Each number is 128 + 32 x the weight over its row's rms, rounded and kept within 0 to 255. Layers, rows and columns count from 0. Numbers have three digits each. The size before them is the row's rms in percent of the matrix's.

# layer 2 MLP gate, 1728x512, rms 0.0494, rows 186-322, columns 448-479
101:121126126124114098165091089151104151122080081121114111149103127131077133159130167134136128150097
102:157112166107178194095071153145095102082128091159151147094206061132138123088158131141171133135134
110:086087114218104149147177119201132144150153107064146121059093145167161137120117163146121109134151
084:127099153049110107126123158137124095135131126150118197161134138138117128145120135078098104133121
098:127077145081089164155141148173129121079138089168143148125130133115136096161066111124123143146189
098:204176180103089099131156087141084082135136093077159154101134112160141085134142167147130127098166
097:149129104128132189137123098158134147078179120178069158168104190169201085059159105140129046165121
102:156108046152171146115193176125058080127132041098153121085141087143127152195146151197114171136128
098:160156137125123112162112137155096176120119166137182118153088068113167145130099072173138066119137
095:084135094115088140168127138139076151130124169147203156197144160134111165103104168200172145186152
116:176130056131088126101131167140145098141109141096166145133115158156129114162086156105131080120140
109:125170063093071183116096123143125110105119111103168128164127148126222141153087143105125117186105
100:150104172143150180155127149137173146138206091158090191115119062158137100144199152131150159214136
099:098116063126202108130181117122094104129186122096100166170109099116096041091154173161082145198143
107:197136130059195133149104043162122160175153117148154129157181063133138137093175107127100079164160
106:152055121089129096102110191073152145156170127103185181096192087130107136109121116112127161153127
092:156096179154105137075136082129126093173161098128139117126127123080114121138086141108115103118075
092:115127111113110119121150066166133182176178092109122138095142117118120133144090132156142096144124
114:084139099089126116068091112117143135139128136087089193181143082147088050127174077121199114159182
100:128143080154163193124097151182096134117181102099118157098155082054180099191145136173142103130073
092:148106111119156106122203042193175116127139137162126111107118057057097104193117067136098108136134
146:141116114150170130120106068106155162105175167111073109078094162100127143134094151141100078119124
097:131105109104108100143161130105110127111144134127136117098136163148134105125122077152173067097149
099:138161148170137127049082137113069145084130109113169138166126114103138068091192052163154120138151
108:201077172069110132086131081126136106163113130115102055054140142106092090148089119150101137082153
099:111118144083146135147107121107147125174207114139155183086124088126137158147103180107127116118163
090:124138116186126104143181099145090133124155118113126104159096078191149139173128122188107111164136
099:109168131171129213105114139123096149064113135180142101127110099143130104139113090065115089152112
109:101132096179128133134148099185122181137156110115112076107079124192117061124115129113141162159137
091:119155124145123128114089093159159128164193100097115185190140130155161154110141129166136081116177
102:172124149123115172115118099156122107151138112131117123140118176127153171128069196108084106160117
107:131137160151114106121065148141111106077104126113162135067113140074128135145089150130116074221115
108:133142108203136155162140154160120145139157163088136135143165174132106151128067128106132153147146
093:099174056154122115159103096103130110125135161118090151136128084123117080145164111224149104163163
100:103097088081156152080128142158131108094131201187125117124098082130090093140109146195126101130108
099:147153117165121112160142089152097135082200148110159168187165154086154128131147152113129084119119
107:135087122146136129123183073131117114133127113140100138105136067122154101183138140166082072095128
109:139143100152133142115151161154157118103136116097143124157128105130110129150162113165150120168134
123:152065102104148147118149150126118092166097144079123059153107105161101120166119113130141122102126
108:106121135094140141198097097036230111166097159068070176104136100123126185099089046119119121123134
096:059094172121110172113109112158227130051148142092101066152164096116165132129048116172117157151194
145:070098131154101176132074119121075128165135082098126161103126153123174137130144172137148127153154
098:091133126186168114132126138189164129153104074117141102131145133208121136108152125160130089142146
106:129185114116157151112142070127140128121160210083150150066137116076113143125105114096121106170159
095:147124114190110124149122112167149142154152119105146084147107119196103153125110199115146068089144
106:138129130078140163084093022116139149131118108097125158109101134139138150151188209165146152163148
102:142133095144158107134174065174143155136093107156103138144109117132123128152108075108101174147098
100:129094097121079104172130111145141100124131151180072100092114106123140121116163074126174107128169
097:110141140130130133133158146106114154103129162148066146099088116093160168137130112199099098131030
097:136128112118089160161193097104150111125111155134096163135116111162160105131167156143106126155147
090:102116123161118135205130121118084098133116106135144155124123114173174081166137141173064159116076
108:204126084165177151140098109139124134146159119093142134138161135199122109098137144118162115178110
101:130103160165083076173123125186135110153179138087082097158127141130152126108118148150157156172101
078:184091137096149128095149113167138116099134200110096152156132148186181128141140093164107136170101
096:153071151170114158119167109158139122149103150152183068143058161071194079141145153082116131122148
115:142149136148187108123133152134153147093101167126137065124150124110106054175131087167103098113179
105:122140082072126126150094080183177118063159121093139084140100120151121097123132120145149137178143
104:136113089127193123139128174090154116147154166072127199110151152092070105110192126167101140142081
098:169118125159140200163140085126193180119111161170128128161106133130112152140129115121086173142153
094:111106163117143139131198114106122108133134097139129109115141107181145063167084143151126095097183
093:091136049174108157120114162110123089111142112054157155110105101159089132125072159139137147151096
098:155135112096147166147160076178184155152189081111131119088117164154168157167195100092121136098106
102:155138071051094158141115138174123169150181151142101119130158108220113100109199143116158105168130
101:117188039119075131159119095135148131147100129116114148120096133168158157103103101130123092128189
097:152123130181116135100134105159190115127169058145137117120086153190141102159182124132126144225066
102:148150126111173123062142085127123105096204154119092106117110152174158127132127170130095095170161
098:174096095099153118136114149099142142138105151172109122119150169050125094139123142164121122158088
088:118133121132151106122125068117093079153115159147114132130131131155154122180062190178133067092143
088:103174082122187118144174070136086129103139139080091150125097158146123088095123139132128160136139
100:152157126144197110132166132161145110086153116138166092084111106089160075148107149167079115099127
104:176175173157111056099175164186130126073097122166185115144103147134186065135101114093136105124153
096:121177122147147129117131085121130120142100147121102089152132117097146161122094178075076142122077
098:139119099127083120171085137152144127153154135099134181128123153183132131180169167090142092200154
098:137142070103121149088128151179147145072157128153136127146071097120115150109107116174107169174087
097:129140067088093150110170108160116137160162139176140111120070050148098147206157111122078139130176
099:100115070090134120158119106183143164197122127101110123135169130137106143121135170129105082175121
090:149128128122193120091145126151148114108129125111103126138139110168152062096134125140125104116081
110:132067122135114197124158174175181092144101104090111134099204123181186079167202137137120183109134
089:124116126143106102128105095162091106126092142109119173095180151121137135074181050138091117127137
104:119146112146123200111139088161094115158143158160137108097141090123151121205098124169125111131110
101:105121127077110113070103177103095152108143173159168120114085113095107133154147140244109175159139
114:139087155091168114114152130151109142117108160144154121097085128163138061113160130125121077111139
116:108085130120169103055155128138096195113120161135065083159165075117099083118160076141133167136139
100:141087066123158124138086146144088095131114184112101163151153156132152028167065122160080181189178
110:156112126156220150129124124214106150136130108127164142182174171116176118137168125117121102144150
099:157151126153111121155051077156172125149136136083100158157172140180125129108096133104104118181142
097:155131133121104100124130105194176132152177136185073151110117072154125128146080133136085122075129
100:101114185165171080141116120113108112179147163152081175104110066061159176168176139150100103108101
096:163118124151158120100199120143152137121128148140113068124149191152140150115128122120060147134089
099:103147106069098119105160087159046130175149141107059120091137153097108166097151143098143163153124
098:128160139114158085154162108088105128146128134123115117095161115108127178119096130141074076150136
090:110083076162172156147123140122100186125157102123120186156132073090183094120124119166130174097160
102:098113106112114148146096098125113191118168110139139086126101118066115130144088161197122118119136
091:160147092112178122101172096115184119096168159193102160134136129206198205116132149065087055151126
100:164153126118126102116105104110084110094150104144098116082131108134147124129136117108087138081115
097:109127084109165123102155161187155157101109194168112191085170124143133129149125107137168155134132
103:147170168078120128161143161181152097133169122138193162099141147133107132110130119186090125189127
098:055183065134140145159106118122087151161164121087199103162108117145155078115167161209115166113134
099:146102167118126107119176159114118109136136094173123134135127104148199156164079098145126161106143
096:185083147131194149132174172105091148122162166117124163161116131098149091067145065108147159114113
109:185111142091127141146169128133108128119116145136107182150103095095128136105131095089143095072138
098:155105086117122140163170161086186164142160098088157163143110104145141091142185157140090122108157
096:184111129121175132132127120136128136155130174197141124159136092076102066138131153117082139136123
107:117126124151126090076143157180153163141132085120090144131093125120157109136161142129130064154103
098:196143147057083147084157145154193087096091167085164115158152159150099156071126099110115155155157
088:101118141105089125141160208122128086123158124028127142146116116113098155134215151129106102197110
097:099137064135135168139076150093138120090119115135163155099105121132116127128070048133146110122152
115:171096107130150122155148131135122138145156136124156130158144072134146100144196147065142133133097
100:113142189135095110144123139115092125082165158086115147090146148143070154111085167175125115113148
099:122146122095069084106184098102134166123099147133139182161154093186121100127180140170135185133148
098:152150192105138136111132123149159116140118108100103080109128044140112120128118117080090167126124
099:122099182106102138112136094179104158112155148143055148169124123129147130107095113144136159178140
097:112119142181110112131138122196134171103151132132132124087139095200116085154123211135133159096114
086:175158194124161153135171126108093160140139154109245171156116089078144134209126154140116117148108
111:101142153076124128167109199151175113104179141183091118182146128155156121159141135181123136124139
101:154125167104165108082082118147121160101166200093148101127122122129156172148089102153138060118142
100:120164107163140125100121112146099143158134127094163115199112185145152118119134132086149008190142
107:171180092098130101131126095157080168160165120061126187144126117176111198154123174098095100173144
096:122084147082142120080150104151091084156149091111104156083130116130148149207071179211135068089122
094:125190142150188119130160111046186160152165138057138165129078075138090121155224109187112112118142
093:127096127113133148138129108109183145139198150104125104123160080206131095117142140138168104138142
103:099162123108145120115083102145137129125159192125058192150143106138159121123122122132178141155089
089:102169095109183153155134103160099118101161022178136154199114135106128139093142134182108111148105
109:119155022146144153139099090132114163144194154124127198070093138115117129183150118159122165149130
105:092109075140134159176071022096135147131120131098098118149119122146176122135163132148136087180128
084:113153081122041138130160121165154077068185141115119121108125099135165162117119138120086072111133
112:106138116090127119175159133170131103148146149180107127147048100148095169163126098111115173133098
097:125101130129155157126193129160107127159168129204212134217151173104147103129121091121050137146154
101:129103143116176191070103088078114116095149133132091105067114152050091160136097156195089145101144
107:105142133161107187149163062126169124068152123120091150118164082139203157110170175135085158112097
104:145159122159206126059123131126166156161139107110131084127147088086160104106107113167115142135169
104:135099042165131118096122108147208143136125149188173095065124083130165213134184086162107099130126
098:153119094117130119127137133182137187124181166157114094079141140181114151173136171172106121161134
094:160181190196158131141111146151127125087134136103130114152112166148138139142133056159199131201106
110:149091096064155186094078082225130088116147110163131093173167099094188098108197166074134112169165
104:077066166117189179147166086143131112101169143089135081131084128153152126142085152125120131122118
099:114150175171125166129200129130136092153128124131149121100202152169152162149098098175077044125088
# layer 2 MLP up, 1728x512, rms 0.0485, rows 186-322, columns 448-479
094:106111129116170104084116160118122105131134136123128090152144121096098067115066075082150067083112
097:142108146120094173128059184124095149105140078130136098089191117102112097112139153093175163084128
122:122128103165088128178154196176136128123143140141110193128158117147137140117139088160093115130132
083:131152171114134088110129140129104143151169163118099118083130088076082164161163144122097131144103
094:058099154117099159118148154157151113075157175151179145151110138117139047154074115163183187084156
092:139129168143139178147116117125198132179089112072138152147141143130131141142123111159135130129143
099:185093133157190123128112130124167125198121124125144064133101172125112156167123096094135130196125
097:090130087107155119202155093154095131127168107154119112109188138096093071165080149099116095167098
103:103171071110075093081103209098134143145128150111139154132108075066185082099164103131138089123100
101:169129125134125099105111126137144073073130064077073082109142124163126083127137105105129143113078
110:195117139132111167083208157138184138150182178124128136091140116123117131189145114126082122140134
103:075123128231153135110142082096160156162138138139123097072108155142059159115126128121084156078114
087:134155090089097101109129143138135134105148100162148015148137208130113152085099142119115099141167
096:107140097112090184125148126100116114136153111079093141140114105091080132155178114139108128144178
097:172123119104137119133150121183121127093090152130072168181145105115118144143120035107109179152064
090:136128070117085131131130224054133131110057165164142172145141113160092139082119163156146194082160
086:184134125131120190173133134124174140087164164192156084069108125164126064147154118116120129093173
090:124105178165133111085178111113167143146128123114116115067126112090133119139174114152116093148195
124:122128148180106152182109187080102198131145099065163101105139150104087124111204168134103148135093
092:116122131121097144150176128162110123098150132149117114183145151125077103133169085139102127082174
106:103121105127150171123103083207105087119136129135081119181174190179125140145116100051171095105148
150:157109117154116114081117098082155146136133141116084105084089133095061094129128162101106122116134
091:174167155090085134136108125175137146091121098151135141186162057098103148192127101172108115165138
108:126151095110151152152097139205178137153172104164114059103102127157151125180040177168122142122144
113:118163079139213107133094173148133161094176170109175149187108113161133114098142076123124129188155
101:158118145155122110131144138116153137114156140138108107123088160035110133147144115108135124143116
111:138101175090081173181091176141138175124086150178075095096077153148186213103113119180155171204155
089:130109104147142177111168086128177128064113163132172153141052149129118131139129139147074104092148
107:180159127128109131133152097124153103155121102189182153060107114077169149162145135099112083155093
102:106148133100041143144133120112074146111102090159172152129150136106080172151112127208141118123153
100:069138080148138186128138178180172136125152147112120145140190109163181145102109146121075176140160
110:103128099148142149100084123090117113131114156153102151176114146149081133089159186145147138124118
116:124084176167155161078119065177123133161065148153064092124099100111099119103151104145134146174129
086:198207139089119106102104087148126142061150111191137137129153144132124093141089158086178108142104
100:195193129153144142166132053143104089141140118122108080135127158147109108136091112088115137165123
094:118188087110110118140137174162096096116129135079186081142166136138116113131132168155140139136091
094:146140154121166134130131100135168121190131175105086106128127101154145145098084154187112127075108
104:126131156185186166135192132130148125160139151145121155144108087138083114115183139171146169114132
116:098094106106154109129160166124092137163149202124140126138088128103131110165187114128084153131149
106:116227159167061141084180178075117144167132102105098179080103180098161114137079164125150137131104
091:095161130159131135101118166134094113152094150025113140145173134136153140104106134161095187106163
178:121180131110059149116104200127119128154111120113175127158103111087164129055140082121189156157092
092:116129169140169126148182175103123120075113117108133139133133058174124141059118146125112137157144
102:120103111080116083057116177146098087192139150167096097125148110092088133076177103146109179143111
091:116131200116069112181158116169158117141148115128101118168082140115140136084113098134135171120135
101:106116114067133188141161118147141126136105103111141128047079117102145108114134162163115102128148
096:073108083122128184085085150099166198125160121114174100116099154129081122145124114152078074140140
099:126096145098164158058118121164102174122181087136113144106107192134135106163122148116113151163130
096:080149168171130093150167098091161153125124201154172136074114066076114196104132102139128099064041
090:109144125123188159093109156120078195083115177095077110083150120105155235126088138113107147099156
088:162143098171140124171112159161117151125110150148120151157188172174204134135135157113106137157103
110:171124064098103180109132128145117167149121117087183139128135141148068156119107167031144113100122
099:160100082098154166098167113130127136134107162121136104084138135114136105174100116099154092087159
110:140158137102164129092110108095085111140103108130111121140161158107152135105143140086079120151161
089:051095132104158204143161182135036120094108124089192064096128117128139105109149173068093134114180
105:139136080129121132135083101154155132167173088172112169153143167154108131130127107073110069173081
108:080176070061159130102106152138110100080144157090107106167117103102142109152144141184150138175156
104:072127162053114147130120108144146173096111072128144129130145143131119119130142118158127169158152
094:108119078150125090133140136173103083106158139165095127080099171126125141113114197166135206173065
095:125136102102103203146159103130137148128120095078180131118135135183071101118103167069180121173128
092:126130162137196162106058160158106072080151105177140124113213156134179079095129095092119107104132
090:140131049124102144150102114089137107147124209112149113124077130122072088114141046171123146156098
092:153109141169112114128132111066131157119140140078145158108134157121191133099141129157112101151141
104:153107145126158100079145133130105124130171169052153084114170122087178112130209102133121084157180
101:134124115129143155097101100153074131158101094147102117163110169147121129140146164122101072168060
094:119155108119154178110162129121122113130136153150110083100040165177086148140063088154056156140116
083:067123080139083091087117153111142146142114181131131101111167137135097201146104143136140104164143
113:113100117117156142170118098062097106145130063127116132140165118149133101086197095152144144196129
082:113086097138191107141127102106099138128071183199141056134116075094178142109143153077090098101147
095:120070158163157141081184146141159101081141158095133111068092122075178128132169173093097109084096
108:144077105140112082125139148203102125119089148078084163114108095077105152173120151086123062070170
097:179169122094056113174122123115120130109118071158079122137119122145126165127170140086124127131157
093:069140113147045104118112156154127117120065176078144158110168116107112089102141102111164112081136
093:162126128113073183095152112152086151125115115156091101091163132144138172122142103118127073085129
089:142091139164109094115121150115155117084180100161082172151138103116149156110177126186141090141104
093:094114187102107138145135153152169095085121117150074137162148125079146115110091135115126173087152
086:122101142112096134126072175119123132114144136167107106103199090155092136084180099126145118132132
113:085129122093139140158143144108148129110093092078093136099127138160143086091104098092099154118166
089:113093086172155120140090143113206069116154104168144131096130115146091175105132124145087125117078
100:185062156214098145102222111124146152124133098195174140127110128141187169091097138110090152102140
095:069154153071099118084112132103136172098190164145145133147088119127098168120133101158164177115148
127:138117165069104135157134133076112096132111131141209171106093152167074088132119150115129102121103
106:123092155165127192123136062158099139102223135122152075126124056145121114116152157170137157105115
102:186165092103153205169114130113113139107183117137153167145145104187161117115154120127135130132139
116:085180124106111116142160072057147124141097140125114121130097113133143139127104126203122126188149
095:144141091145122125119129120123108119094104120120090093167153155128196080172061125128097093040129
097:185110101139100165156141172123108129181100161151079131119146162118149139108111091150083081080120
101:108127113167087090153127143112112107154137169122101170116124098088085158084116144121129146099136
089:116151149136100111072107138085105127161137159079089139173098173162119133143088086112170125169151
094:132112123141190108109129147146155160104179103169155181190127087105158084159183094184118107143141
106:125094112167128125107143117091137131159129116121176118093133141155145130073121149120130157138114
100:128098110190193075201073119155137131105157178136110113169135102076185123163136128151101063122095
118:198123125137139101156184128105093134101164118151120105082119143109136163173145092106178216129103
093:097209118131085113087176091133131192149117160125163118079103128136166154146129139193120097189083
095:139159134130154064085115127105097159138128108135177150071141131103104179127158117125053170056152
088:153138120118068159154042151129113101096157076103112117159139110189154119113141127116152065140134
100:193127174126121122025153145165155116106158095101102138124196136132146119115175082123109076112084
094:157139143140133143079169120111179116120194094162126144144121129158105185110156118147152143130055
098:073115195140099182144101057121125116072129174141161077135159116144083114150062165159126087118065
102:111158147100187127144109153115128073152148105175134153129173070119142138199131158106132124179167
106:186155100108154096136078046092149129168124175097134109074161135135082178130155155135088092061130
088:144160129115084137163147147120156111176135102106145098141143150191203117106131164159123145164107
085:159134150117149142148139144118156123105146136121152122138133149077066104145148113106097136119145
102:204093131165084121148128046089060172165123114137221131099166139121120177162123111118158126146125
094:115104127159129102126107103116153124185098179132135164122147149115110171072128125142108170121099
095:162112119092137084181127065172165128134168097090098165178127176167106137188146106195144161135092
091:132139090137121103146091110041108161126099155133122117120144135142086078152156129167091196054106
116:146055110110145120209108119115079125160119158096121163173147140123085167114106094098093088040117
097:126130163096137071143146147038180096090141140054038131078119145120095174106098180159146138154163
093:180115127103106164127106121098156123121143117198200127081135140100154142152099165099088094079115
095:118147088101106082122083103135124118176162204092115124148140183129121100155138191155193069139180
099:190173062133069158124079088148099143136117127122170188142131121082151108127113129123083180108124
094:102097172159088121127167177133114106081087162090150131168113151074097091117221130127124137130059
077:153130146115112144134143121122161117104159128126160200093113121145140086110105107174112134176077
123:162134083105172083120125118091147132076070069118181163117135133117116128122074137153174169118171
102:099132112117110126158119111125105089148088113138125111126121186140164087130130142130183123143083
096:143147136131100126113108121116070150174119145071154078182124102129157118146166155136145108132151
111:159147138119135122121091132090143099164124085132104197155117116146064125105168110168084121163143
088:093101113121138142116139099115120111158133148205167101133158127129115091097110103137165150206168
089:085119116139100083106129187129184132095165113096131086086136138090087115116092117127140162111083
084:063161088118124101074091120116167138150139128159125150120143105136141113177141128195084086126077
089:155147151185111087146162141157113108141125099100173166110163129107204175173200132091148134134151
087:096104148178127122162156135096173167122105120142155181102164180079145119101181179181085113104106
107:150106075103127153106132109083199146123138076098125216110153150142113141057160104139142155222142
130:104160075146116184156142053137159127170148059149127181144141144152171113150103123186119061160134
086:084132149176152116146207117157087187162130166161112137114098184132096144157169071126079185088103
112:089078179204122121156068094170127149105143124143098071106200071131112153161108127111149134122157
091:109110122156136100143151084134119117171147069145104113117136137170150202143152181091152157146109
105:159176142078053162163119118135105064173115121170112105150094121102209116138114109081119132124143
102:106167141190091141135148116053166091116129114112065165044120073109110155109121159136128205090115
101:109077107120099084196051139179117081094122081128093096119132110163124100166128167174116116124088
101:156156136125115150118106125078208135124088144117123097061110160122149174142160079137166141141147
123:115110102109162121146151081166082173091209114140170120147130128148198123203137163142073117156149
090:155156151129134093077130075141155115112192129154155140083088104111126119145096105061074131073085
117:144111175163117099095169175154137148128155160121091127143113192155144194147128084097150128148116
095:120145150135162069133104144152109112122142092176123110218161065056169154133147098130158123139124
094:098151144129162106120145172118136181142127108131130104117131158211140109156136091067144106083101
# layer 2 MLP down (transposed), 1728x512, rms 0.0358, rows 186-322, columns 448-479
096:131095111121123064119103172109180102144136126158125187102084103133108062060104119124124134079125
100:127112098117113106181142156167154146137175143085066113184087154108104114173066157153134116096119
120:103112074194157102150164178136119097139127143194135178120157107146147141124081148128105103139113
082:147161045103125128183171142148136115131091118130091122179147186151084124146200128120124126115133
093:098062134149241151085126178131145183088145193175153085150141154108099131100077145161135152054122
095:132190114151107127214099140186114155138135130114142164112144134079119095122133119115121163133121
100:176062135152182113162109117124196109186149139124146085116117160132100192140125084125127097152160
099:134024124112105110116173155076043121130161131130114137111160131111122103085138090163142144141107
106:097115112153084115102130164143170169119116086144100138126150122132138103106159144118125141120126
097:116159091135116109124132163134145145086165081063157122116132149166125099115097074203115111169142
110:103088100162143124120133118157117114152151162123160150149185143026151224119124199135056086073088
104:060130086103118126169053125105138150129071114124092142094158161117155239161186124139093149119106
090:144127162096104138106114197166160155107181098161075140161135159144119144123163124126132131204171
096:119131170137165083152090130140159124074106152136161202132128110109125157104118149157157154086147
101:147119154161140106165155152140059139088081121117116155111139195103093096168111070139053136128091
095:091163155154085196175121135159100155101076096122100123198104145134163110126130168133134146121095
090:097197118102174135152145068100159168078145127160115137116092142155189078144151084071139147128109
097:083095200126138101114104136140165154124086111125124062157127135147121121134149118147135113126154
108:126112162108085108082105162101115170126098156133139132070103083172103108152124160153137131153158
097:099104118095111150163164154124121144140141106127127107199139152138084055124184092131112082083147
112:115140093115160156157086073185159093142124151135128158210125127137142133148111110085150100102111
128:153085125163117090171141152130105118139130149150191162128070052118117105148130102095145148113159
098:160185132172106067121128088125113165136136119113137126111148069097111109160144078134139088118131
110:140129155143145088085107117124118125126165047137196106182165082124089112102148072185200124111165
113:164161141122122111135126104162136108037138116148095107119128110149161139129091094085115134111173
108:162120117133135142100110102119125107114164122180093095088102161054102157168161094112095142174140
114:145118143095101133144062161147128150115089128178074108088085121150191200127115106147148157229146
091:101122188146136159081126192123110118102116158125203106144140121131126080129130090077116145134161
103:135055154125093146107100196114129146055136103134176090104147130111108066126167133086169114130123
103:127121120168057139131147140134091120119115105159191140120125118127068156126106162229123162122145
103:165144112129067194127130144136149133103145108111131117131153193104110140128125145126112107140170
108:092084179147122114085210072100122078161129130089137144121153108115153104124155100110142112114127
101:135137120109068181098128134116130128091109144090115157080109112100125140107188142132128152096136
085:152159098114137121139079090159120115091146071144122166137084149116157064094111162125127107171170
100:118112131147160157086126076137143111110171115124164122155134118077088128127148155081034122176131
098:067166091099150093139133204138151178076068114128121014121137105119081110195102123166129198181138
102:099127120047119171154109153166149067132125172096112084151142091098166182114139150171164140115085
105:141110162116102125158147070169107149160105125112112162105167124126130069159132141109138062111168
115:129233152128107107112101084176137141111130074188156194118167143176162136114088114098111120170149
104:169144183109185123094131129135123145019130115138187114099086184133124102163136127058153083147181
097:172145105160153101139156133132093128177114155117123125146152151161091134100148090115123140121094
124:156167095129113078128160138111133168149168092206169130135101127147121132092153167115123147120060
100:123073142077165152114159207102111134102084128134125055103151131161156156096128134125128135115116
103:086162092136076066105086140167087099132117177147106119109112125133135127156139081149168100132091
093:147047150086084135127125134133141125116100085148109084173079148119127111148166154155145189114111
108:108081068132120150113105130113148103131123144157098122086183118135129142117137092119105085126117
102:110174109141131147083090103098157160140147165156181118150138095089114087129102135156084095120137
100:122151117104100122139099088151159119197124124188078144118124151090114145115176099127200124114162
098:116174121142144101131125142145162116132202144114145113120127126114141125109061134112154087100193
092:131134106215122136098113146110188113136133121148137148122116115116094150121128161159144179132142
091:113084111131084163189084133133140095173133190183109145151132130210210097094166170101138161136051
118:116121139135084157085107158154144161073140135153178123110162170135051121129148136124144094029139
102:117045079109110057113100130170137124147089126112077084124151163128171119172135162147142103110097
128:134163130120134135098102089118112069150102112101111097132148170077106142091159121068090112144198
094:078092128122179161116108147118123156087123154090101109088127108168058133097134100133155137123069
104:092086078123167114129189098154165101103129109160133094166145137135136094151174107123099078131118
109:044199120061123156114107183113131169120099140125076049171149140106134129127121136184174073127130
103:173123104184146157116131143133124107137158211127066161110108132177132148131128155093111132100086
094:095156109116158154132186097161191112145128122153074100114100204122117169153170115179160147158067
095:145092161096145146113074088126124124101119139139196158083106165161139145169096136184170086136122
087:141125114163074131148179157105130137107123140152137124132098112123094164141098183187122120117128
092:098181130064145130148058123092072135168169111093162155099171102093074092122093095164131131165106
097:178142161120177153114124119098106089137182093079188084107163156141146129142135108095111134146123
093:087152021136067085138084143151154145125060096145109171106099114140112173097079097109147125092166
089:109197152149118127095122126102118174151127056107107151130135148087093117165128098148116193118118
098:084118134122095181102150125075104150119119124150120155094083161143097124135088123131097199111151
083:072099109118141148099054136154097125123196150166192132095131145180157184128134136127156099095098
113:104111101108167127127170121073141118168159070066126143156146107144136088136189080134145143177127
080:126145097117170116117168137124115071145069124142069127116119150147140124066145146101121092103158
101:104121132094084150151129121100179163152158140144092140170164125112087165113169144083156123144098
102:092107159106099128120163096147112203165122123108124105097127102125142158117163161121102117142148
099:097060130158169151135132135105140142087179095104094102153136114149067102091127066075161131097112
098:124149178166106140069112149134085149162085146145129091117171111062065114111096107155165129085114
092:150092113135060155097185145110125136142137111158096074149093103138124157088109141088143142200099
093:113102159109148153137082107072141185113132145128107073108050123110137148141163153150144117111167
092:142074123036125170170134168113169092109089130147083176173130137084118114108166113092127111150086
085:165126088093132138108138125084130134124130111129129132136103166145146144107137135111099180131166
114:074118156130124180100127143100135166099172170147089119112138106090132133158045087149130087144121
086:158136067064120137106152151119126067165130124112112150113085101158151077129070101158101092121152
100:131142166143147136144146135122142124135177116150164100170103106145119100115099135175023147144112
095:130160122129112142120158147143147169131160188108099136186129147121127146099143073079188097080145
123:138103128144113143088136111070147167110152114106119176148106167102121132140083159129121162141132
105:111168146122126090106081135166173122102060110167069153125100159112184140146118142164120121136178
101:186173135112088134070115100137186172094145096128181128123124152136110118147138146133102122155125
116:093075106134163105116178101116131097158079154174125123102132119100160104142162122167134089132129
097:131115100113119147175025110179145105100137135063129136117117159161151121099163143133137155143103
104:136098170167120119125113168156037108134075165094181136163161193178145149155145133138162102136140
100:084150111095097166155144143136167128090122123116162134169115150167119086095140107100132105136100
090:136175105171173091133100103103062128124093141164150137139155155128120122109151167091151108131100
098:115158131089120130121136107126132142155097121113056114134155155112106128138183187142199146130162
109:127137105180174118152145173118140120120138101128150107109154070121125169091115172160113143152118
105:101132094143180103145043144130143122118148192154159088170131109092178124168127108158133041139111
118:149090174157093100139167115144117124119183103151094106036089141132140162106104051096159207109137
092:148167093115081157130132091108133129149184128172095087095113125115089151121152173161156154109132
097:113187063115121152157155154101154145120122177107191094135129169144118106090161134147152094097152
097:155206103114106170181142105093137134205136101107078115165108153192124111137169146128105105144142
097:181130160171115122105147195114133144073159113119095134129174137197159105154161110082113097107124
093:209131119110115168216183121134124156209121128154136172128109170112178094100143150116133133097222
097:133116194148171104062184116105144119111160143197124070122124096120155146171069108185085126056088
099:153101132133041146140153129167110109161117136140139095125091166126133105097065123134131110127082
107:198113132068144147148119104102090090128150124167166089079124137153137126147133111153097149068125
084:126027169125138149109119124105151151114154148092147095135082120133168121132178120103125131115105
090:157158172160108143104081113111148151059112109139115104144065169067090152150173091059113129113150
106:174082138148109145175105076122068104142125090123113116121121167123156147180092140141085097121196
097:118140130131173071144114098125064170172142125146099147121096098110119112150125162174135140092138
094:082077116178122135087104173044119172134119101130184139116139072168145158135139140087130128128124
091:127158103091105105107109124071081113156078145092140116143122125058095047128144122155138149096156
117:143133127148134181152156115176126068191100134122126171096159083171089141130068063141091143104131
099:141195100115127107133130222092131078132080144149115111146083165095179111145217149145104174149104
099:148159099146145135191125112190096058154100109127129135092144109154130096109073138112096153145097
094:102152152072159087139080136136096118141110085126138091094156103110090162155105138086101141149133
104:151127089161080148148091180133095112144090118139193133146176147160160127107119164144103126122128
099:132156159057153132104119143083095111191130150117132103189148113086149120150170110113150100166096
077:135146133143097096124165131107119133104189149165152150151084098100128050124144147123089098177104
124:129122131090141116147116104131164131123100137092150162127123104139161105116149130165175121124139
100:075179133136122122140094098075125120108082130125128124118117150124088104154105142076168149155071
097:070131134099175115121130167117098141138156118122153127089148119114130148123122103145133191052093
111:160119139094121145133092128092168111120127115191147143140124118099069069115183104132127113149173
090:100081111126169120133109096150063120152121076136125116111177151111113142106087129199135101175187
087:093188176140109143145107111127102139131109146165130155114131173132130122110127143098165077169117
084:074111158177128052083114119116094167107147159125195210127144167135169095150132181105102099160121
091:154146177119119100148215116147147091102114148087125152174096126167147154144171133068128149104114
085:132101150129102166101130133151123109113096119136101127105074162102085174121128134147141134120163
105:160090143128133139073120166147135139063085122124152092178121116106130154132112140112138077152184
104:158133171124112139121183159111123104167127134118136147157120131146111145096150157104080118112137
090:122088120151099117119137090143086194139141155168099147095071155154119116162152052126115186096132
112:181140134165119071117175170135109176131099109110151106166135129137123151120126088071124161112140
096:171089157158142144149192091141138098114153091130152147134130132116122114118124121136117200159168
100:135088152107154092101146143129104143113145157112170139125190125107080146071139161147103116091089
104:145081142114083158118149128108144100139130088117107171037160120149100138139096128138152133133122
102:152149141168137088134122130149147164132148109117104117092134110138147107123124084154104144131137
103:164166181069113165106113154110144113107178147058077206156133137114137076131109184077115146187114
108:079123128094147128110155142105099120125117120048135118132113136106140111143122099094097151074156
092:149118180184161123100139086133148124109184128135154124114095152153087160154107062106134116140141
112:144098120127192152105160084132199171121130065148081124210156202114167178166151115062160117139185
097:135173133144136084146080122170075113138183117137189074208167122103130160083160137119109121134168
095:114150111081201106133097187139139218150153105175119143151108144113136150133185120114183143102107